config.yaml
num_hidden_layers: 22
hidden_size: 160
num_attention_heads: 2
num_key_value_heads: 2
head_dim: 64
intermediate_size: 640
vocab_size: 2048
hidden_act: "silu"
norm: "rmsnorm"
norm_place: "pre"
norm_eps: 1e-05
positions: "rope"
rope_theta: 17000.0
rope_fraction: 1.0
qk_norm: false
attn_scale: 0.125
bias: "none"
tie_word_embeddings: false
parallel_block: false
init: "uniform"
init_std_qkv: 0.029
init_std_o: 0.0
init_std_up: 0.029
init_std_down: 0.0
optimizer: "soap_variant"
learning_rate: 0.00424
beta1: 0.95
beta2: 0.95
weight_decay: 0.032
lr_head: 0.00765
warmup_steps: 200
schedule: "wsd"
decay_fraction: 0.632
decay_shape: "linear"
final_lr_fraction: 0.05
batch_tokens: [32768, 65536, 98304]
max_seq_len: 512
doc_mask: true
train_tokens: 361600000
max_steps: 5616
dataset: "wikipedia_en"
Each number is 500 + 40 x the weight over its row's rms, rounded and kept within 0 to 999. Layers, rows and columns count from 0. Numbers have three digits each. The size before them is the row's rms in percent of the matrix's.

# layer 13 MLP down, 160x640, rms 0.222, rows 0-159, columns 512-543
097:506508568453435475432502464515498463487515480530543474492363536556533490497470506477502532548471
106:504555596422525531565466554522569525572462517524515529503479446472592482478459499452415550504471
097:511446488452500422470522468483497480496461506473477490545470511536520480536503433483494500647587
105:488532577505511531435474478559549504479561531462498487523547538448567478507504499458493523480396
100:578515500542505500546500468564500502512520528412541533522566584522533470425523502442549493514486
108:519504585521554499435472488462559554483486498506455596506435537558437542364501473511510476472533
094:532460471416530511506426521484485558466460538463492533488401553485510473504491533482470495522561
092:518463535500617537517568479500466513449458469519503563529516517507507463544555510503436526615466
099:495522562460489535510527451521490441491508515502485530456549459571586535486486534443507460482573
105:537508525526529546530528554438542548466567484480499456581476494469470465539478526485536527462538
100:475466524414499451492515474423507508487446465472501584505491534485508463484517466538556504514537
091:478470506472516535538496546564525444493509512476543528551531469525496511458472561477524567543447
105:495503474507533527471531564509522529470524493509512503566457487515491515489537471430542537470498
097:468544461500526451461477498528521448508454450538553499505522502490445430524508486519447501615598
093:481470531470531447509514539461469593467505590486516455471499530530487522525458488559477534556501
095:428463481435510506502455505530514533503493522522516579563503450504527497475530519498513566580532
105:495472507542452471551522457535536520492540495526562486464388484548502536574442539481502516472494
098:491516483493503509471471503487532454527524500505490488440463462491453479488487444536514506458584
102:487516540458542409501513506488478483556476521504471532491532510407525446560486488505571535520538
094:510557493445523537511476516503472490472446631551469531473529553487543485438464512403468471468496
099:539543489509441576455490517419492567469500496424516424590441570519484554541497485525463528482490
100:501441572501454522508511541497511473469511545506505463511500439456461401502472489507443535552483
090:506474481562496575500463508468490493496519530517511502465598499485425505449514498594510506499406
102:602534489481478529473498541458473496515484513504502492516543502423495548451455400471440481435477
096:498474461553474483461610532511528518512518513457486487543506529549505561493464520455533535486528
098:468487464468493432461515489476449452577438519412452567494453490514546501484502540456495516471481
109:489474554472446501495508541472517488506513501487472518518484413504507493518507509529459522463578
092:494466480476514486489438549475511402575541488471526491489434507442449462533475534505548444475518
102:532509466493492496531436549482506411548433444521454454501515524495455498494487537408468499490486
098:519457584468505499393481529597572478543498437515399516478549513549529453490536527417527462534552
101:594535585427473591505528497496526536415529525434475471433557508511503540429461504448516521526458
103:506555550563511495506444497460497487493478453466509490488480616507453590585515406474581515572454
105:410548467460496448531468519457495433494477555509490598568487503439503500512546491557467412556439
101:534511503501511545561550459488450502401442555511510487467552497456479474413460587486482519488564
099:562506455437525528502487507512502515529502546495533413466528465423439510528501515508420453509445
097:445432509392493481512554447457495518563504501482445476544528564474436518533452469463543537426538
099:523500529541501443512520478506477460496570469567448486482580446556449602491491450507473487518462
103:518548496598527462510426481507544504509548503574534456458502503457432435419447605430633450467512
098:373622502401512531512468492431453445608472529507461503519473557471512536436493467494526503453493
100:514448524533533534561487498512522495488519449511517451568439534520477572515484454537442521514486
096:539546500507510537505493516488538534439539486547483466504482475529488455512544507536521509387505
104:532529515471502483493426476592457482543490506481545451473590483454435492520485437432544530513447
098:505441457544441497519577503550511498431493564543564542505437518505545510498491505527487441440458
105:494429521414511452512457552506514481489438498469480465446426423527535488467497494521509502463603
101:491553553485500566536477486515460451472608391539444506532465450605519429475510469519475457539448
100:477499494566489629569462490473517454526538476495538430519505458555480523489516465576481532486509
101:537538497556510528534581454524501501552537441446512458474526488540492434483529434419520576578546
104:593448535516479517490543514548514542487503604444460504496518486458564516496496469555571515508553
098:523507535548476435487511500469505490511507494539464423474535501497426481480460494407542445512462
095:486555470481465458547463484467545524527538535547479430469522481495501500485516568500562521580585
098:522549585467451581523502488520516501527537492537497508491491457484445533488513443482458552543416
104:538432554513457493510540523526508499499516471536541480552509565483554452469483555389479507535489
096:518482498469505428541573535567477564530470551579534473463529514556483490374497484444505523514465
162:461549578552497499474497514504520518549467467524512562419497408448477457479514489481515505481568
104:533477550463512521528422458466460533549572496469540499472471512479440484454439440515468540471538
092:484430490524471578524473496530486548480442472534430535531497546535556561477539497482526508460524
107:512561470522452494504498468478514475397484454540545488471495506442558471551563520566488505508479
100:462465551430572594507506534538495480484525555443499503411542405510507556573498509411605456504489
099:502558458501539516456532541505507567544511465466521502626460496470471440506523489584505515472499
100:473462484431519494520479499501545524466501497516553500556487563486471473501448455530435532457519
093:483443501450481514516513415561430520569528478454541574542561520543496524533516467528458474530459
103:445507463490508508557507525519485466455535491455532516491452405474578529476503385453489543490391
097:544514438568504496422484448562540526402548567442499492496506470487545507496487437552480488554511
104:488514531494441498540518494500511520517553476490461496395499534465471506481507507512498481490473
101:428589457521538523526518507494501523478495454470545492493511549506446541538474497486476497440425
095:434493434472556536476457506495441496479521548513543503508499529442529480520552474581479494556512
096:519478486478507499493538498468494472452504516572502503500533428527486548539522494474583473576524
099:465447452436574503462445534497506481564534490455523483475547445480452500400487494444505569412559
095:448494438511478496531543532465526438499509470486512509493465541565421551523488389519570469519529
097:552521437513508467483600466477453511507468485505452551436500464453465374509471414441473552569468
096:534444467503498551464488439454440476520492509536524595534367488521504453453512455527424518512495
102:520416543480510567438507534498459508457428532456523505516448501586412518518530478465507495495528
101:497446548467481494517464527536529488372477527533477493483442526468490518500501561561545451470557
099:482477563492527522539462537501479461497436446459476548471515454502588502463559510463561509502485
098:476524520505458533442416525509459414381521484533540512536461468537468456499443467481550516561534
101:460506482482481507467497418498496521501472558505521516468467510462460481447543512421490517464545
103:491509435465471547539402479485526587562428459449471507528578498451479509496494469514412513474524
091:539466463488516439505492495505469503482501513545503450507496450532538474472448489563512568537530
096:469463521462530511529469545462518513505503500401484578526504455440526506493502469498500544501445
103:527546501525538518489549592422467499480453406507433455386520439548461426573505486514486483472563
102:474390489464549459473522506455476510471469520473482517491539400478495538518510526454465513521568
098:419448494483496526397544470520528476489510423449540543483601468515539498561490452524468527505505
100:546490504514469460505462512510415458468527496492551517492449481477530469499536516498491474572496
104:506488546443480521505526514528456519470452555567514514476519436527426486514502476463480508542406
102:531538523518595506398515497487508430485502525526540552478502481507492574520553523548440506483529
098:519513531483589505423544506535472466499517442512381508529542466544502479540534525532503484471451
099:532501432558496589505531465488472421446516512547457476554483510492532512477517419470518474534563
097:507479505486467534470464536457516470504509550540488531474551489532530541512544501472457525536525
100:468501486472528528503520538430456556533510485473475549467579556479489472510516531512506570466531
099:577470477512515483475489551543513586483497486471525470596559395494521469523488521528527428491426
105:508514509499414537504507480510477484491432532472529474466496538526419460483470346543476528566513
098:473554565526532539455427580479491509491457543481465515493539445516526532514526455437448529517560
096:462502444497519493449520475498563600489479443472448500489536474505465424495497446595500444503483
107:490563656567471492519571533469530492470508532448469500520458430614513410457518487452445573398422
093:459542526479507524519479443543494399525527481488507489605502446483459460516485467492539476538502
099:509534415420471532520505503515498532471512566464522509472486483510471418551468363466504507475406
100:533467515451523440513509529566423456489468482487527507569404461459496482480553515449500472549514
101:537500519533486487480538444470420381512450481493533460510510551456501572469478405537573500492522
102:538458522459515492563477512515453495564513480463480528563455615553493505527492479481512453469473
100:443489469510463501482467525517454525504468497455491457483480493540457429458505427553492489464400
099:475586456521482513511520438501458518511517483537538462428533513507524598465529496506457479547573
099:437469520512506519475473499437485557566544549488515537486454436492460520460470469559507512484520
104:549477518456499498542423485483516581509438591439525529490460517483502521543508590505509543514473
095:497467495473555495482451535454548524514422510490493551472559541541525471467525467444435496445494
100:526520509539558503561473547567479490471563494460505503555543523501515506487542484484553489495394
099:503396473493481485544443561463481515544485573524494483456513568495479512514507577542454526481509
098:454499519447547551499470463533531544509443529501429530474547515476476420361484517466518474436507
092:523485476479472434530544474463486561526497508550469541491507496568555487494483601515460511451480
103:427462491523550487437460487514504545479495548557573501479478424548535531531456436514469486474580
100:498502538464519507534549549434491489546550480523417471482503474422464481540522548489503550504435
100:443515533525455450460417523544490443503487486467509458501469561479487502438508468511481519567466
099:455445501511499495556508479569499562526389505523508486472549553486523465523491523514484518558485
098:491498424521498469464526489479479482594525516479529515486500533530504458454489450509541543484476
101:454453542489499511521507519559518530491567496459499441415559478472483522498557516440561533516455
094:468526465481503498483525528566505433463452487468486516490546488573530554518488486478499511468549
100:478506579422451424576500517550537564474467375534524581472462519481502538453497479525484607493552
101:505528482539509537559528474498507478491502491481461468508495483421462530508489443505488429446476
100:495545499499489535519485499485394455439457516454495508478456540576494496485473524484489487545527
101:548460455457532474495492467512423496486541559477469493556505563543518440462484532539577485553465
100:495437502536479498514521484484529525517428480573498467534452492478545548488507531475462486512513
096:505490440533493489471492491587587495598472512538457545457470437514488514469526488506534526549558
097:430508576510553498425499557524514511498515554536474478518457581386572504546529504565526481534467
104:550523531493594483498568510476568552485442485511526570550463473511493468450503529543484430461476
097:510509514469545526538502487489434485471504528497450520510506438514496439467461542496516524453490
097:461436438479474572507497440529491465427493509498492439499467504542503516477539507507509431536484
092:493547550501503419437505480469479542477544527549460481516460432461491448485497441559542506474509
099:519507507484504469533489530504503546579566529538507547508535480509485466458533470468511471504565
102:573528487538524532545499566487497501457560453515488518468557466467459510504461456463429499514519
099:436425520503496443477487521496540510562470515530485559560523595526490530478514517444526531490495
104:444495507467442479493517490476550473528516438490472480501515479558489475460511482466503474452536
100:475496490499488481401513548489488458404475521553563549520553519456572469535543567519542462441555
097:512521577439437458484489500530529498479451505538488454498432526489475415533480530508499439543507
096:491466513481442519445540474478501515517482485511513563495446461450495506514512475631528440518496
103:475481493445498452504525533482534564505451496450419547524484537557537518525487494534488492501594
118:523563446461493421493481543438523497447479525438498569484469440497489458440486568508494530450533
098:512513510493528477484496531503502466458570530482513494538490456420452468522507469493458530476386
097:516523474506457461494534462537497518467513542474513519436576423514542485510508534468471534530521
106:464459521498468518514615501457477502553471470536494491453496510407463465541434515515488459485492
107:547516554476515501499540513560471550473541505531499485527512520463551492500553493530510444481561
103:545568525479487495507548495511506438483551518570508454536549444539492453457478561535525444443475
096:527535541480495487477476469444500538502494549513453514518515561544434462459456479528482485485516
101:535515545419486494457469482495465417445546467460532468461527490478521452481400512476569485402538
099:489504559545473522527535467445484507538538427499516521470541549525509504527494509525483588501534
090:499460495565540547515470488442500497528434456508483433599447547477559487444408472492397471506545
099:501518480524502495478578534543444532406485443526474569503534430586432444557505470594472480468494
094:496462474478460461512508511517465567513546439528547489466517415458495485501516471550454430536645
100:527513531495462604563571501438518438534474477472474577543444534568494482481461509464474489528441
098:513548439516523508439506477487526429567507478561443498513529473606442527429506408529423462467471
095:503490415464545534509535455548526502512519534544512552494507489472487513473542517456509499490573
097:477545527568536533563531511493470465556500531491522525532565509516519499472526486518548474453466
100:469503528533477528483512553496477554463589524579543522505420602548522505466501458548474504505528
098:518412456489515528540584516583546559612480464510535478602555491497521444520506531522490495533552
102:551498519459560549535411449531497441466539452443462490517454515495533473521537469490491516485538
099:515415470501440511487480483529485524566452623593504511549450514490505495424509505476526491520507
101:539446529525486466475568470508526455490405492580520493454532467507457503539489493543540450448521
099:443465512528541539508462571527510491479532455523494511482507482457407458506504589515549499504540
102:441566517457541458494471446453511442461481501477475509548464424520540472564481507511464440604455
097:485516587528498539524459530407491538467460493495457538489527594571483438504477542519487533551484
099:516478441532459493495495535555451629524565535420477495494575515450460490503486524545498516444548
096:494540482433502519528506518498529504525473482542527504501450523473415540506522557491461435525535